{"tie_word_embeddings": false, "init_std_qkv": 0.0617, "optimizer": "soap_variant", "beta1": 0.95, "beta2": 0.98, "weight_decay": 0.069, "doc_mask": true}
Each number is 50 + 12 x the weight over its row's rms, rounded and kept within 0 to 99. Layers, rows and columns count from 0. The size before them is the row's rms in percent of the matrix's.

# layer 8 MLP down (transposed), 512x128, rms 0.217, rows 355-382, columns 0-127
101:39 56 46 65 32 55 46 61 45 57 49 43 34 60 55 63 42 28 45 54 65 46 54 48 57 51 46 51 60 63 59 45 60 40 50 34 44 45 52 47 54 41 51 39 36 39 47 63 61 36 43 50 51 67 59 62 60 34 58 67 75 63 74 39 53 60 57 62 60 54 64 53 59 32 67 51 78 28 50 60 45 22 53 51 45 36 52 37 60 48 16 64 46 59 57 50 36 68 52 44 37 45 60 57 52 65 44 48 59 43 40 42 32 56 69 24 52 27 51 69 38 57 63 49 31 33 30 75
105:47 40 37 40 54 61 55 49 56 59 56 33 79 42 68 60 48 70 41 35 39 46 61 23 61 32 59 73 66 46 35 18 46 52 36 46 66 58 37 52 51 61 51 33 53 39 55 40 47 39 54 55 46 65 58 37 57 59 18 63 63 38 39 51 49 56 53 45 67 43 46 47 47 51 40 53 49 57 47 49 57 51 57 44 50 61 61 61 36 62 40 45 48 47 33 37 31 88 41 47 33 45 55 39 41 58 31 58 63 50 46 68 41 52 54 24 57 67 71 52 38 61 43 53 45 56 32 67
098:58 58 45 61 52 39 23 43 72 63 36 38 63 52 48 49 63 66 58 53 50 74 51 59 43 47 44 44 34 62 43 63 60 51 48 38 31 44 45 54 77 45 46 43 34 26 60 50 31 60 51 54 73 51 24 39 46 53 47 52 58 30 40 41 49 50 60 46 37 46 64 62 41 51 44 51 56 27 41 51 66 77 54 62 61 58 22 65 55 35 52 60 36 51 66 53 42 47 50 60 66 67 41 73 34 49 71 54 52 58 46 58 70 36 43 57 47 53 50 67 61 37 51 64 75 49 69 51
104:23 32 37 66 57 51 40 48 47 49 51 40 50 58 33 50 72 50 41 48 57 40 45 59 16 36 52 37 65 67 35 62 55 50 36 70 58 43 64 73 73 43 68 59 73 57 38 49 32 48 51 74 50 48 73 45 49 60 42 36 51 55 54 43 48 36 37 29 60 31 34 40 51 56 45 49 60 46 37 51 67 49 40 55 33 75 54 29 57 62 51 38 37 31 37 43 53 47 37 60 43 35 38 46 53 45 51 52 59 48 65 54 44 50 62 66 34 62 47 39 42 63 53 47 30 50 64 34
090:47 52 56 56 60 61 47 53 38 61 23 50 36 55 19 49 33 53 23 55 55 49 41 28 53 53 67 39 42 61 41 32 39 41 43 50 40 25 42 33 52 43 42 48 66 49 51 68 60 37 55 48 27 51 57 70 47 52 44 71 32 43 53 35 60 51 58 38 61 67 57 60 45 58 55 60 48 54 50 60 58 48 44 51 21 49 55 45 42 87 52 55 33 48 52 46 18 61 56 48 60 32 49 51 50 60 37 32 28 73 46 45 56 42 42 58 39 53 61 63 64 34 52 31 53 57 55 53
091:56 43 67 57 56 56 49 36 45 42 65 52 51 54 50 66 50 52 55 57 51 43 33 58 39 47 36 53 46 74 58 55 57 53 54 52 68 59 46 45 39 30 59 69 64 49 22 90 51 47 65 46 45 50 44 43 34 42 70 48 62 54 42 57 51 73 42 54 45 44 58 48 43 26 29 56 69 43 62 18 47 20 63 59 49 48 51 40 52 46 60 52 44 49 72 63 58 39 54 51 53 70 49 59 59 44 46 64 36 32 19 33 72 45 57 51 32 50 56 55 45 48 52 60 51 70 33 33
086:64 39 33 48 54 59 56 49 52 44 47 62 44 38 51 39 53 56 51 38 80 56 41 68 27 56 32 52 49 51 37 49 69 22 60 52 69 55 57 49 28 63 47 33 42 57 48 57 37 75 76 55 55 52 58 39 48 57 52 71 37 48 31 39 36 61 55 40 45 55 52 52 63 75 45 26 43 36 56 30 50 28 38 54 30 59 27 59 47 40 34 60 64 36 46 40 52 45 60 37 45 67 62 36 51 51 63 49 54 34 61 59 62 41 62 39 51 28 22 60 60 57 53 50 51 59 53 52
099:57 47 44 56 69 50 48 32 51 33 52 49 54 50 37 38 56 51 39 15 33 41 39 54 41 43 38 24 54 48 55 68 47 42 35 45 38 31 38 49 37 73 61 41 63 37 45 48 56 72 43 54 40 51 61 52 55 38 78 37 72 52 55 57 59 37 61 63 45 60 52 49 56 29 42 48 46 62 45 35 52 48 38 52 56 47 64 42 47 58 52 29 28 64 46 52 52 64 39 43 68 43 52 75 43 54 39 43 27 44 52 36 42 47 90 46 54 65 64 59 60 35 48 43 33 54 71 52
092:59 61 54 57 50 38 55 45 48 42 63 39 84 59 59 56 58 50 56 47 67 56 70 28 62 59 46 39 69 47 29 34 34 31 37 54 32 64 49 49 52 50 50 70 47 32 53 33 42 45 45 55 51 51 40 32 46 29 59 70 75 23 43 41 36 56 49 48 50 54 55 60 50 41 65 57 42 53 29 46 38 58 60 52 68 48 65 63 51 45 37 65 59 50 56 55 58 31 58 53 62 55 67 41 57 71 50 46 53 72 70 68 43 54 37 51 32 49 24 31 50 66 32 36 48 56 45 42
101:57 56 42 40 46 60 49 44 52 49 34 63 46 57 56 49 63 46 57 36 29 51 51 45 54 50 81 35 29 46 53 57 43 40 33 42 59 48 58 45 47 50 66 43 55 52 69 65 70 59 40 58 33 65 58 41 47 59 70 57 58 51 52 71 53 29 51 35 57 51 67 52 51 46 49 93 34 41 40 28 51 64 39 28 55 60 73 55 47 47 66 61 38 33 47 60 34 58 67 50 33 47 58 39 50 24 36 37 58 50 63 53 57 38 59 59 50 52 29 59 70 38 54 71 39 32 47 46
111:46 48 57 38 48 53 80 54 36 41 47 34 59 25 39 40 68 44 55 50 65 56 40 47 38 31 47 32 49 58 53 15 72 27 61 48 38 52 59 52 54 61 59 44 45 34 42 45 35 50 48 49 78 45 54 39 48 45 54 57 38 44 64 40 56 44 24 41 62 69 18 63 46 41 69 49 43 51 28 51 33 57 53 61 62 63 66 45 73 46 70 42 49 55 46 61 47 45 46 41 51 55 47 47 53 47 40 60 55 61 49 50 47 48 43 48 75 58 58 70 42 29 50 66 77 52 53 34
094:39 79 50 66 63 69 55 53 58 61 52 55 47 38 49 48 49 20 52 35 56 53 65 34 48 62 51 47 40 43 50 52 64 70 30 49 42 40 43 54 48 49 52 70 59 44 52 50 56 61 46 61 56 37 54 37 49 48 45 74 35 57 43 53 49 46 65 63 57 83 58 54 59 47 53 44 48 48 31 67 44 44 47 37 48 62 45 40 56 32 63 82 42 78 23 63 74 31 50 50 74 58 52 45 46 46 60 48 49 40 76 46 60 30 49 39 48 26 50 47 48 39 42 43 54 58 29 37
089:53 54 59 60 45 48 72 54 46 59 62 43 38 43 49 44 70 36 36 68 49 51 65 52 63 69 67 42 55 65 32 40 48 57 59 51 51 38 53 58 52 42 25 46 38 34 62 45 29 48 56 42 63 40 39 64 59 43 50 55 56 45 42 75 37 38 53 48 46 58 44 50 34 43 49 48 64 57 40 28 38 39 74 37 62 40 43 47 48 34 36 73 48 41 59 41 41 37 32 51 53 42 41 78 57 45 36 40 35 28 49 73 53 57 62 45 51 63 23 14 49 57 53 68 47 30 64 51
115:51 52 54 57 40 66 20 66 76 63 39 40 47 56 33 45 61 66 49 65 49 37 69 46 39 65 36 58 53 46 32 53 67 53 47 49 60 50 65 58 31 49 49 41 42 50 55 44 61 38 52 44 51 37 54 54 38 45 46 48 82 67 54 42 54 30 46 54 56 69 55 58 42 26 38 78 55 37 32 37 59 47 44 44 28 38 55 48 53 36 55 46 54 49 61 62 46 48 61 55 65 33 54 40 58 69 65 47 47 51 68 36 20 48 60 39 42 67 58 67 47 45 66 51 57 60 54 16
099:69 38 46 79 64 54 35 51 61 28 83 67 27 36 57 57 51 70 66 42 50 52 71 51 61 56 48 47 35 73 47 43 48 37 50 52 61 45 42 59 55 74 25 53 59 51 41 29 55 36 55 58 33 41 48 43 45 42 49 46 40 59 42 49 53 36 52 42 26 37 56 56 55 50 43 50 45 40 61 49 50 44 56 41 51 37 48 43 65 58 56 52 55 56 48 26 50 70 72 28 67 37 50 49 59 52 43 37 54 51 57 36 21 54 55 78 49 56 50 44 43 60 18 57 45 50 35 51
103:52 46 62 60 65 65 69 60 41 62 28 49 40 63 40 52 64 58 41 45 12 57 55 44 67 51 62 48 45 33 45 56 49 61 42 42 61 67 69 57 48 61 61 55 52 30 26 70 72 53 61 64 56 61 57 61 58 43 70 56 47 33 62 50 56 49 52 54 57 65 50 44 67 25 50 55 40 53 57 44 48 50 64 67 52 40 47 57 56 41 40 47 67 49 19 50 60 36 51 55 48 66 49 58 73 52 80 43 47 51 54 28 37 47 45 53 37 59 45 76 60 51 41 52 63 36 27 39
101:37 45 37 51 63 53 47 55 37 38 57 34 32 61 50 60 26 57 37 55 43 38 60 51 39 47 49 50 60 68 34 61 41 44 45 46 48 64 58 57 76 35 54 40 43 44 46 49 49 70 50 30 44 55 50 53 39 75 52 73 34 37 63 39 30 20 39 47 60 33 43 45 43 56 42 63 47 33 68 56 50 66 56 50 56 47 39 64 73 68 43 59 61 49 58 36 37 69 73 20 49 55 53 58 56 67 31 44 52 47 76 59 44 47 36 37 57 36 35 41 59 54 53 47 50 40 49 28
094:48 50 42 61 40 49 28 58 63 34 64 50 46 38 68 74 32 53 31 26 60 23 52 46 58 45 49 62 69 43 66 66 45 41 59 63 38 49 61 45 51 46 49 44 50 52 40 69 48 49 42 75 67 46 33 61 53 34 46 41 50 66 36 42 44 62 62 51 64 63 59 58 51 40 53 51 43 59 56 53 55 39 56 45 31 64 50 58 46 49 40 41 52 70 30 65 46 67 57 67 40 43 61 67 42 43 58 79 84 58 62 42 42 67 56 68 31 37 55 47 64 61 45 44 69 55 55 30
102:29 56 47 46 52 60 55 54 51 38 49 62 41 24 61 36 68 48 48 61 42 34 48 37 50 39 25 39 34 54 26 66 45 42 63 42 60 44 62 64 53 53 73 43 65 55 44 40 47 68 52 53 47 50 45 58 71 59 33 44 58 47 52 57 55 32 61 58 49 28 24 51 50 47 37 55 49 63 61 40 44 46 46 43 39 50 41 36 51 58 28 54 52 30 53 68 64 33 61 52 49 63 43 57 17 43 59 51 26 51 67 70 69 77 62 52 36 45 63 43 59 38 54 46 37 69 57 35
089:40 47 68 41 35 36 47 67 61 47 50 47 50 47 51 46 62 79 53 59 39 36 65 46 31 36 50 49 42 34 26 66 46 55 62 64 68 58 45 63 47 33 46 33 47 49 69 54 68 37 63 40 57 38 34 56 40 16 76 39 44 65 64 37 55 57 41 74 30 42 53 61 61 47 50 52 60 62 57 54 58 54 64 54 55 43 69 36 57 60 60 68 54 74 44 56 63 45 53 50 53 51 51 50 44 32 39 43 62 50 52 47 53 71 79 45 38 42 56 59 53 65 46 63 21 43 40 50
093:45 50 44 38 39 38 50 76 63 59 24 54 46 48 33 71 60 42 45 53 36 24 57 33 29 53 54 62 60 45 75 52 73 55 37 33 41 51 52 61 44 56 69 48 60 42 43 54 49 48 48 49 42 53 49 51 43 62 31 26 41 36 68 64 56 70 73 43 28 47 34 55 46 54 49 43 57 46 56 51 58 57 66 54 52 47 61 59 59 43 45 38 37 60 47 58 37 42 46 36 38 47 56 52 60 63 26 63 36 54 54 58 52 79 54 40 44 52 21 27 78 47 59 51 45 66 65 40
099:60 61 53 33 48 45 43 36 28 71 42 36 59 65 55 50 53 60 43 66 56 50 44 58 43 53 59 45 63 69 59 47 71 49 45 59 22 39 53 41 35 70 43 44 34 36 43 51 52 26 51 55 37 59 29 31 45 71 32 51 52 47 44 64 47 39 43 11 45 50 39 51 46 41 35 35 66 52 66 31 47 31 53 28 56 66 49 40 44 56 65 51 50 53 48 41 61 29 58 57 51 63 53 42 61 55 43 37 71 30 48 53 49 62 45 60 22 61 34 36 54 48 55 49 61 43 47 70
096:66 40 43 49 48 62 33 43 50 47 72 68 30 65 63 55 36 56 40 66 52 39 57 50 41 25 66 58 62 36 43 50 68 55 48 52 63 49 47 73 43 54 40 29 55 52 38 58 62 48 53 46 70 61 51 80 55 27 53 39 51 65 48 66 53 50 47 53 32 45 58 57 31 47 46 70 51 45 49 65 46 47 32 40 39 49 42 54 42 42 74 59 25 55 34 50 43 67 46 38 58 68 46 77 41 28 61 68 46 77 53 49 30 54 60 39 46 61 29 45 51 39 38 41 63 40 49 45
104:42 69 64 38 31 42 43 58 30 54 37 47 56 55 44 37 49 37 51 29 65 81 77 48 69 53 37 45 63 51 40 64 59 48 49 56 49 39 52 68 27 52 45 51 46 51 37 51 55 62 52 63 63 36 40 60 51 46 58 46 61 61 45 35 55 52 56 36 77 59 46 36 56 44 56 71 67 44 56 60 24 32 33 43 38 44 32 34 36 37 63 48 36 30 33 45 55 54 41 37 45 64 45 67 58 57 66 33 48 45 55 31 56 61 62 59 76 61 25 56 43 45 63 41 55 46 45 49
103:43 20 63 65 26 34 62 45 54 46 55 59 64 49 49 46 78 60 57 62 69 54 40 59 21 43 38 36 44 61 47 44 54 43 42 59 51 55 52 75 45 17 60 47 36 42 64 29 44 57 56 61 50 44 42 29 64 48 40 26 57 51 60 36 40 34 40 42 64 54 52 44 62 56 53 61 56 53 63 42 64 66 33 32 48 49 68 48 60 48 77 49 57 48 55 65 53 56 40 39 62 41 47 41 67 35 44 48 61 63 45 45 62 57 29 60 54 48 61 32 43 43 58 39 45 70 59 32
096:58 27 54 30 50 38 57 37 38 44 37 45 43 48 44 40 36 45 65 53 58 40 50 40 74 64 29 48 65 63 54 58 44 43 50 37 51 72 25 51 67 63 66 66 49 47 59 89 46 70 51 61 34 57 64 30 65 50 48 66 49 49 30 46 60 56 48 52 50 54 59 38 37 44 50 55 48 71 52 33 34 45 38 50 59 43 31 48 46 21 34 42 53 38 55 50 59 60 51 40 50 67 36 27 52 41 66 61 50 51 57 48 29 40 60 40 54 46 59 38 56 61 58 46 46 70 44 78
100:47 72 40 36 37 54 42 43 44 40 47 53 44 37 46 49 62 73 65 40 38 57 58 52 47 39 45 21 43 73 37 49 49 56 61 51 46 55 75 22 70 46 55 43 34 72 70 62 54 66 44 38 45 59 55 42 68 44 55 70 61 66 71 66 55 63 23 52 53 29 39 48 59 63 26 50 49 46 31 37 33 61 53 56 42 64 51 40 64 60 39 40 60 56 44 42 45 60 39 66 55 65 60 44 58 51 73 45 47 43 57 34 48 49 54 47 67 60 50 55 34 62 50 68 53 45 58 73
093:53 52 60 48 35 53 79 47 54 54 63 64 49 49 45 67 49 45 36 82 43 52 53 52 35 62 58 29 31 34 76 51 51 44 46 58 65 68 32 63 49 49 54 55 48 41 59 47 48 75 39 49 52 39 48 56 61 44 40 42 46 42 74 50 40 51 44 43 44 36 72 30 40 76 44 36 36 34 38 43 79 50 36 23 54 37 43 58 40 44 44 51 53 57 72 50 65 47 86 51 48 54 44 46 43 54 45 52 55 55 56 53 42 73 46 51 73 53 40 49 45 32 52 60 31 55 41 47
# layer 8 MLP up, 512x128, rms 0.206, rows 356-382, columns 0-127
097:56 66 52 43 62 51 70 40 65 22 53 36 40 53 54 74 45 36 48 58 45 38 64 41 55 64 47 43 37 28 56 56 44 30 50 60 63 37 58 52 42 34 67 35 33 63 58 64 58 45 58 44 63 55 66 54 44 46 48 39 83 31 50 55 57 45 57 65 39 38 55 59 65 45 44 53 45 43 64 33 67 58 42 56 54 16 52 58 60 47 44 61 54 54 49 54 31 53 56 24 57 63 30 31 42 39 44 47 38 46 52 42 46 62 72 60 38 41 55 80 37 34 72 45 53 56 49 49
094:44 53 36 67 47 59 54 59 38 47 17 52 55 52 53 50 51 63 77 54 55 44 47 31 54 58 42 36 47 59 29 42 60 61 63 35 38 49 51 50 66 21 65 39 45 57 44 49 39 32 30 73 57 33 47 52 29 43 55 35 48 56 47 57 73 74 51 56 39 39 41 62 32 49 47 57 36 63 39 48 56 68 50 48 55 40 61 57 71 51 58 30 70 38 45 55 45 46 45 45 57 39 51 43 59 62 53 40 71 53 53 68 52 16 26 47 53 38 55 33 62 58 41 51 57 58 69 63
112:43 56 73 51 31 53 51 50 35 42 45 63 66 53 48 30 47 38 39 73 48 57 69 59 21 72 61 48 41 47 48 60 36 47 42 50 52 61 43 39 39 53 24 39 36 27 53 58 47 45 53 60 66 36 66 36 43 65 28 50 62 60 67 60 41 41 57 70 49 61 34 44 50 60 48 47 21 32 71 53 39 56 49 44 66 54 55 72 64 80 50 53 61 52 52 50 51 57 46 68 54 59 38 48 42 60 47 55 51 52 55 43 46 48 53 44 44 67 43 32 67 31 66 29 37 51 29 45
092:53 65 21 22 35 35 45 67 40 38 44 63 40 46 79 59 64 30 55 46 41 52 62 54 67 44 46 58 49 47 42 53 33 51 70 55 71 65 42 74 41 65 33 28 55 66 44 59 52 46 41 42 58 53 49 45 39 52 47 31 56 60 51 51 59 50 43 67 52 46 48 53 46 39 43 51 42 54 58 41 42 41 56 39 72 51 40 60 65 33 44 54 52 30 46 53 71 36 45 58 42 82 52 57 41 35 52 51 66 48 59 54 43 78 50 50 33 37 49 58 75 51 37 64 24 48 46 45
095:53 44 22 46 38 50 63 52 54 61 38 43 67 55 49 36 52 28 58 39 44 65 51 54 38 43 53 40 69 47 59 50 63 48 48 36 59 47 83 51 39 57 54 54 71 35 54 53 85 39 60 62 46 39 54 38 57 39 20 54 56 36 58 34 54 32 70 53 38 49 40 55 63 64 58 70 52 66 36 50 60 36 29 53 45 52 56 63 55 57 40 33 48 19 39 37 69 70 43 54 53 52 61 48 30 53 50 39 41 49 52 61 43 42 64 35 68 55 57 57 61 55 72 48 43 29 59 51
097:32 53 56 61 44 48 29 57 59 42 60 39 47 43 54 67 39 69 58 61 47 39 50 32 40 45 46 25 53 44 59 37 48 42 65 40 35 47 46 50 60 41 77 45 63 57 44 25 36 45 44 52 38 49 52 61 56 63 54 49 59 70 48 55 63 45 46 42 40 31 39 68 43 60 69 57 52 47 64 58 51 70 67 30 78 42 57 50 39 63 61 43 64 47 57 52 42 64 39 56 63 44 73 50 27 39 45 30 28 40 50 31 43 43 30 38 46 66 45 34 61 34 54 47 60 23 60 28
103:40 24 49 32 48 56 61 50 47 58 40 65 59 48 60 54 51 42 45 58 51 69 72 53 27 64 61 49 62 39 35 64 55 51 60 46 57 40 47 47 76 47 53 37 69 65 59 58 43 57 48 57 45 53 51 59 47 28 48 42 66 46 37 25 61 66 55 54 74 25 51 43 46 48 47 39 40 44 58 34 40 53 51 52 53 49 62 44 62 72 39 51 21 56 75 46 43 66 22 28 62 42 69 31 47 69 72 59 33 71 33 45 50 46 56 45 55 54 39 48 43 43 58 54 47 49 53 29
100:51 39 53 52 52 46 40 46 56 65 43 66 47 50 63 56 40 52 59 58 51 58 34 72 56 51 18 55 36 71 74 50 45 60 62 24 58 44 66 51 56 45 57 27 42 50 45 78 43 47 48 43 58 43 48 36 49 60 37 52 44 65 51 57 39 49 46 44 73 64 59 52 51 27 61 36 28 76 53 46 44 61 24 39 61 50 62 41 53 43 59 27 37 33 46 58 52 47 39 43 26 54 57 62 33 45 45 34 59 41 55 29 60 45 51 56 60 57 49 52 44 42 60 41 45 33 89 41
096:27 49 42 49 55 67 38 32 63 44 51 67 68 35 38 45 44 42 31 73 49 35 52 53 35 36 49 53 47 64 35 32 63 72 31 27 62 41 54 55 32 63 66 36 27 33 58 58 39 42 70 33 50 41 55 40 55 46 27 52 39 56 54 56 45 78 73 66 57 48 51 44 58 42 42 63 44 61 50 36 27 66 48 43 54 41 56 45 40 52 60 43 45 60 51 60 66 42 49 39 41 40 36 37 36 42 65 68 42 61 49 46 34 21 57 71 54 54 45 60 45 61 57 48 53 53 55 45
104:50 41 54 33 65 50 51 44 33 64 54 62 51 40 59 43 51 44 63 55 42 59 58 34 60 37 61 44 49 34 47 53 51 38 53 66 61 56 47 52 61 49 33 38 62 22 74 52 51 45 43 57 51 45 44 44 63 39 50 56 55 36 46 56 61 43 32 46 32 44 54 43 52 54 36 34 71 64 65 38 69 43 42 29 73 48 63 52 50 59 78 29 41 71 50 68 56 55 51 46 71 24 55 50 35 33 42 36 63 73 65 75 38 44 35 44 35 42 50 30 63 49 70 48 46 64 61 42
091:56 69 47 47 66 52 60 55 63 25 51 37 39 49 44 46 35 55 28 37 37 33 55 36 36 61 51 45 31 68 56 51 46 56 60 61 60 42 36 54 52 42 41 42 49 43 54 50 51 60 52 60 42 46 58 56 51 43 40 78 56 52 44 55 56 38 57 63 56 27 38 71 32 45 38 34 71 87 34 40 46 59 69 46 32 44 61 62 31 41 44 50 77 56 49 39 53 66 58 48 46 74 46 56 61 33 26 52 52 49 48 39 62 50 48 47 44 38 34 57 19 30 56 40 40 43 59 42
092:38 58 29 46 44 46 55 26 42 35 54 43 33 52 52 49 44 50 59 51 74 34 51 44 50 53 31 60 51 37 57 65 46 58 60 40 75 59 69 39 44 50 34 47 51 57 63 65 54 51 40 35 43 48 55 63 60 65 52 64 41 45 66 48 61 37 50 61 51 61 46 52 58 42 48 43 55 54 44 72 63 73 41 50 57 59 36 56 68 60 66 32 26 55 32 56 46 75 60 36 43 52 38 28 52 49 63 53 36 65 42 44 42 66 42 77 62 39 64 94 67 54 52 39 53 59 41 45
099:50 59 56 64 43 68 55 52 68 73 22 65 69 46 44 55 46 56 46 59 28 46 42 42 50 52 49 49 31 46 39 49 58 55 59 63 67 54 49 77 53 59 55 55 36 51 50 47 60 10 65 55 46 69 65 28 43 41 46 48 67 69 61 46 32 38 54 64 48 53 65 44 32 45 29 36 39 68 44 36 44 34 67 37 41 46 46 66 54 31 55 30 81 61 40 45 61 40 60 45 45 64 44 53 30 38 44 54 38 61 56 39 56 35 40 54 38 56 45 41 48 50 54 56 39 60 52 57
105:39 54 65 56 35 54 33 57 49 51 29 49 48 49 40 48 33 53 41 49 56 38 56 35 42 52 58 63 39 46 60 58 53 44 44 69 56 51 35 59 47 71 33 60 56 44 56 41 43 33 45 49 39 51 65 46 66 75 41 38 50 37 59 54 66 59 73 41 22 53 60 49 51 55 33 77 60 67 70 40 53 62 63 46 45 16 47 36 69 51 47 65 46 46 55 57 58 54 63 46 48 65 46 29 40 50 44 76 52 52 43 57 46 52 39 48 28 18 55 32 31 40 27 40 40 59 50 32
111:61 54 20 37 31 48 39 48 46 41 61 52 53 52 68 24 40 42 61 51 62 58 61 44 48 76 51 56 44 51 36 33 63 39 32 39 24 47 38 41 57 68 46 45 49 53 27 54 49 37 62 47 36 57 48 62 52 67 30 56 64 52 47 50 63 47 47 66 44 45 57 48 40 63 50 49 67 53 56 45 68 39 41 75 63 49 46 61 65 45 53 60 64 38 62 56 26 50 67 43 74 38 57 35 51 50 29 48 68 61 36 62 42 66 52 46 21 44 46 72 67 56 67 37 47 48 50 60
100:47 46 46 29 32 50 42 48 61 37 48 47 58 41 61 48 49 49 57 59 35 35 36 40 40 52 66 56 18 27 69 55 70 52 27 43 44 50 42 39 41 51 58 42 63 59 46 29 48 47 66 72 44 25 30 61 49 36 59 42 47 61 68 26 60 41 42 42 52 43 48 43 52 32 58 47 68 39 38 48 50 47 46 33 57 51 53 55 34 39 56 66 46 68 49 53 36 22 51 51 59 48 57 53 65 40 46 39 48 62 59 59 51 65 70 70 73 50 69 60 62 59 64 43 28 46 33 31
098:66 54 41 50 47 61 52 47 46 53 42 43 64 60 40 56 62 52 57 63 38 73 42 54 54 35 46 64 42 48 66 32 55 54 43 66 68 53 58 49 55 55 65 82 24 66 63 40 36 57 57 40 45 36 41 51 53 21 24 33 32 40 39 52 61 48 24 49 54 44 19 50 51 62 53 52 57 46 45 42 49 71 41 44 59 68 54 61 44 67 56 41 70 54 66 29 63 43 43 58 52 22 54 41 47 22 54 41 32 67 39 56 45 59 42 59 44 59 63 53 43 62 53 42 52 56 54 37
106:47 71 51 38 40 42 40 48 50 29 44 58 49 51 77 38 72 65 46 63 65 50 66 28 79 39 36 45 32 64 57 37 47 68 52 50 39 36 50 42 35 55 67 55 51 52 53 59 40 65 49 62 44 52 48 38 57 62 43 52 38 42 33 53 62 61 46 49 28 52 41 51 57 46 37 47 41 72 71 48 57 66 11 60 58 40 42 47 60 44 28 56 48 57 56 73 69 60 53 37 36 53 49 31 51 54 56 54 57 53 47 31 68 52 49 32 57 41 54 56 76 57 40 32 56 64 56 56
092:53 63 26 65 62 59 58 34 52 53 62 53 44 42 73 40 56 51 42 49 49 50 43 55 65 59 49 48 68 79 76 23 34 58 43 42 33 44 51 35 50 60 51 60 44 63 44 55 55 70 54 28 59 53 77 43 46 50 43 48 56 28 25 70 45 44 42 57 52 44 43 50 45 70 61 52 69 48 60 47 56 83 31 35 58 49 50 47 42 40 35 34 42 37 49 39 36 60 53 56 46 22 57 38 48 65 47 52 54 57 39 59 37 53 50 43 55 40 46 66 53 33 25 35 63 43 58 60
106:51 58 39 58 70 67 51 34 33 53 45 58 70 48 56 41 23 40 55 58 26 63 55 45 70 75 49 48 69 58 41 24 52 55 52 64 62 59 49 45 56 37 61 31 55 32 41 52 38 54 41 57 71 44 48 54 58 61 50 54 41 62 40 47 46 32 29 69 59 48 52 69 60 42 31 57 35 64 59 50 45 55 40 59 46 48 46 36 40 51 45 52 44 46 70 38 48 59 63 48 62 81 41 36 39 45 63 38 46 44 33 60 17 33 53 43 34 41 70 53 29 50 52 54 44 52 39 66
098:62 47 60 43 30 74 68 46 63 60 55 54 35 54 47 37 46 46 43 66 37 56 46 46 32 63 39 59 28 73 49 57 45 40 40 45 58 48 33 65 46 51 67 52 40 48 49 28 42 56 53 37 47 53 35 65 37 47 36 38 44 54 35 42 68 45 65 48 64 65 60 52 60 60 40 36 59 59 37 39 65 45 72 37 60 50 64 59 76 50 55 49 48 63 63 58 39 39 68 58 45 39 48 49 40 25 43 39 61 42 52 50 63 31 56 61 49 54 56 75 32 55 88 57 61 34 72 60
091:61 59 61 53 52 50 47 34 47 47 45 53 45 39 60 21 57 42 46 75 37 49 60 66 36 61 42 57 65 39 46 51 42 41 51 35 53 62 58 53 50 53 55 47 40 52 46 55 52 46 48 52 65 73 41 62 64 49 41 46 64 56 44 33 45 39 54 64 39 58 55 40 55 28 69 31 43 37 50 31 62 43 58 68 43 47 52 38 33 76 49 63 52 36 33 29 39 95 63 40 41 45 57 57 56 60 57 48 71 72 43 55 60 61 54 58 46 67 47 29 51 70 65 49 49 79 38 45
103:55 41 79 58 43 50 45 58 49 32 21 61 66 60 54 51 46 46 40 65 56 34 36 88 35 42 56 45 47 62 59 52 41 60 50 38 39 63 30 86 23 40 78 34 50 45 36 55 43 50 28 46 67 58 38 51 46 52 60 60 54 56 57 61 51 55 55 44 58 41 27 33 51 71 63 52 74 43 46 48 49 44 61 48 32 39 63 65 58 50 44 36 59 51 44 49 66 58 54 48 60 46 38 45 46 55 61 53 47 72 31 53 61 53 60 45 46 59 31 62 39 36 41 51 51 38 55 54
099:48 49 58 41 36 60 40 53 44 71 43 54 65 56 59 67 45 63 21 50 30 24 58 38 45 62 36 34 52 58 41 48 44 58 47 36 33 56 30 65 40 53 51 46 55 55 76 40 24 56 76 56 39 55 34 54 56 29 56 45 66 43 56 52 46 78 56 48 39 59 61 51 54 40 60 59 49 66 28 53 33 62 52 53 24 47 52 66 61 46 46 46 52 61 64 59 54 57 53 30 60 60 29 60 44 43 44 72 39 34 54 43 53 49 48 47 55 28 64 65 61 58 25 69 52 50 48 44
104:48 81 53 56 29 55 39 82 58 37 42 49 60 44 48 38 77 59 33 60 57 36 63 48 51 47 43 74 38 60 34 74 45 64 67 54 72 41 37 40 44 50 56 48 42 56 40 51 60 44 49 57 40 47 64 57 38 43 41 54 63 61 27 74 34 66 73 35 57 57 28 45 40 58 41 28 72 61 53 40 59 51 33 46 57 49 45 40 58 56 34 48 31 42 49 29 42 49 46 44 40 40 58 64 51 51 67 40 57 68 35 57 36 56 45 57 43 48 54 34 55 60 39 57 54 38 52 32
100:51 60 63 48 39 28 36 34 50 64 58 68 39 46 48 50 45 59 59 57 68 47 47 21 36 50 59 45 50 60 46 45 52 37 54 64 50 40 46 49 45 49 39 42 71 43 49 19 66 63 34 57 44 68 39 48 53 50 71 42 66 65 59 36 47 73 65 35 58 43 58 42 52 49 65 25 50 62 51 49 56 57 54 43 25 27 49 63 64 56 39 64 72 45 37 58 26 58 56 48 48 22 40 36 57 72 35 54 37 44 44 44 58 61 55 32 41 53 56 61 51 57 40 40 64 52 21 58
101:72 67 54 45 56 61 45 58 44 33 63 59 67 37 35 19 32 74 49 22 49 59 48 42 63 56 49 61 40 53 37 35 52 49 74 31 48 39 52 49 46 49 50 35 51 67 48 43 62 30 42 62 66 54 63 58 40 50 51 70 44 38 37 48 56 47 54 20 75 56 35 50 39 39 65 52 43 46 60 56 51 51 77 52 57 42 38 63 61 50 57 57 43 44 67 28 77 60 37 56 58 50 62 48 33 47 41 46 65 56 51 65 44 44 26 48 42 65 68 56 44 57 61 46 39 51 62 51